{"n_layer": 9, "d_model": 256, "n_head": 2, "n_kv_head": 2, "head_dim": 128, "d_mlp": 320, "vocab_size": 1156, "activation": "swiglu", "norm": "rmsnorm", "norm_place": "pre", "norm_eps": 1e-05, "positions": "rope", "rope_base": 10000.0, "rope_fraction": 1.0, "qk_norm": false, "attn_scale": 0.0884, "bias": "none", "tie_embeddings": false, "parallel_block": false, "init": "normal", "init_std_qkv": 0.0202, "init_std_o": 0.0, "init_std_up": 0.0202, "init_std_down": 0.0, "optimizer": "cautious_adamw", "lr": 0.00124, "beta1": 0.9, "beta2": 0.98, "weight_decay": 0.27, "lr_head": 0.00816, "grad_clip": 1.0, "warmup_steps": 250, "schedule": "wsd", "decay_fraction": 1.0, "decay_shape": "pow", "final_lr_fraction": 0.0, "batch_tokens": 32768, "seq_len": 1024, "doc_mask": true, "train_tokens": 166600000, "steps": 5085, "dataset": "wikipedia_en"}
Each number is 128 + 32 x the weight over its row's rms, rounded and kept within 0 to 255. Layers, rows and columns count from 0. The size above them is the row's rms in percent of the matrix's.

# layer 5 MLP gate, 320x256, rms 0.044, rows 312-319, columns 0-127
size [ 85  91 101 105  92 108  98  97]
[[ 94 102 150 129 100 100 132 113  98 115 152 129  93 172  81 149 149 147 140 116 131 120 170 150 158 106 127 125 107 133 133 172 136 110 125 170 137 115 124  70 107 169 141 151 123  84  78 160 107 134 131 152 160 119 107 177  89 131 104 157  98 115 159 115 127 128  94 159 122 132 151 110  80 169 177 151 159 132 177 164 111  83 156 194 100 169  67 107 111 151 127 137  77  99 189 140 119 153  67 134 138 140  94 137 141 129 121  56 128 134 108  69 167 145 152 151 128 160 132 106 164 151  94 105 118 118  27 120]
 [150 163 120 134  92 106 110  64 119  99  97 126 116 164 126 101  87 133 111 116 201 167 123 131 105 125  80 106 185 124 175 156 128 129 155 130 101 144  67 110 152 148 132 131 143 113 136  92 146 102 139 115 111 147 136 115 135 153 110  70 119 155  29 125 124 104  91 116 158 138 123 177 195 122  33 109 138 113 197  96  85 148  81 140 148 117 111 134  80 101 136 182 155 197 103 170 174 187 147  75 160 140 151 150 139 166  96 101 114 155  90  96 144 146 173 165 126 151 130  82  94 134 139 117 116 140 105  57]
 [109  73 139 160 121  86 173  97 162 124 131  76 159 103  68 171 120 130 101  47  92  73 146 124 126 162 173 135  78 108 152 137 128 148  92 138 157 126 161  84 147 148 130 155 134 153  93 131 125 128  58 109  58 154 134 110 108 115 166 170  57 133 111 188 112 156 156 108 132 107 166 143 133 145 123 183 116 133 108 112  90  53 117 135  95 111  95  96 175  90 147 161 107 142 165 202 118 144 122  92  92 129 130 126 120 106  91 122  89 163  91 172 164 119  94 170 201 112 137 174 134  44 125 146 175 114  99 141]
 [105 121 113 138 170 201  88 139  74  95 121 115 169 108  84 135 151 112 137 117  89 137 108 179 122 135 131 205 145 174  57 114  87  86 119 180 127 124 105  96 122  90 168 140 112  85  72 170 135 132 103 132 144 138 149 129 113 188 106 176  92 129 113 133 179  95 119 123 134 127 131 100 130 117 126 113 202 116 117 114 136 124 111 139  65 104 101 113 159 135 155  79  89 111 139 145  90  52 121 116 137 143 145 133 119 121 121 122  80 139 138 101 147 157 138 126 160 102 145 115 178  93 116 105 121 153  68 153]
 [111 170 122  80  92 150 167 133 138 145 138 144 142  94 105 153 135 157 119 108 141 112 116 106 116  97 140 140 124 171  99  96 108 153 155 102 142 133 122 119 131 170 141 126 121 115 105 113 136  50  92 146 103 133 109 109  95 122  48 144 131  89 114 133 130 139 131 170 150 106  93 104 128 177 143 118 182 190 147 134 159 131 150 104 141 155  99 140 138 134 120 163 108 147 162 131 147 127  71 132 113 121 146  84 138 121 118 113 132 132  96 146 172 142 203  67 145 208 103 102 101 160 164 152 116 120 121  74]
 [147 198  47  72 203 201 174  65 103 109 118 170 134 159  69 115 108 160  62 117 145 162 157 138 152  94  78  83 167 138 109 120 158 101 152 141 110  92 154 114 129 115 182 143  91 182  81 131 107 131 118  66 202 172 105 131 147 155 134 126 135 122  84 135 126 145 163 171 141  81 113 168 116 196 117 119 162 143  90 156  79 130 118  71 121 113 107 165 123 115 110 144  80 118 157 106 134 126 141 106  87 162 120 130 120 117 123  83  94  72 119 112 106 172 148 120 138 111  76 137 131  92 102 161 172 159  58 103]
 [153 145 152 142 142 157  99 126 109 154 132  91 129 147 112 192  91  83 118 185 118 199 173 132  89 135 166 151 152 105 155 175 140 165 113 144 146 118 115  95  92 142 101 164 137 132 116 194  95 166 153  84  83 131 171 140 132 161 162 123 101  90 129 164 119  68 125 176 148 163 145 107 159 102 116 131  93 111 123 142 210 109 130 167 124 137  77 204 137 144 158 140 114 102 127 130 140 162 125 149 135 113 127 135 157 123 145 106 126 157 119 144 188 145 127 134 181 113 108 137 133  85 130 138  97 100 167 129]
 [ 85  40 192 147 118 154 120 126 134 132 132 105 139 111 103 101 103  34 124 115 138 205 176 160 128 187  91 148 142  63 179 154 136 141  74  87 139 122 167  69 107 126 209 152 116 142 105 133 115 144 150 120 121 138 138 125 113  40 147 129 118  75 172 100 107  89 128  82  65 168 139 146  95 107  86 165  49 124 134 156 154 118 195 177  84 163 138 133 133 118 137 202 135 170  51 118 143  85 155 104 114 131 108 117 152  93 155 125 181 120 118 129 128 121 121 132 127  91  96 122 169 127 186 124 187 144 174 133]]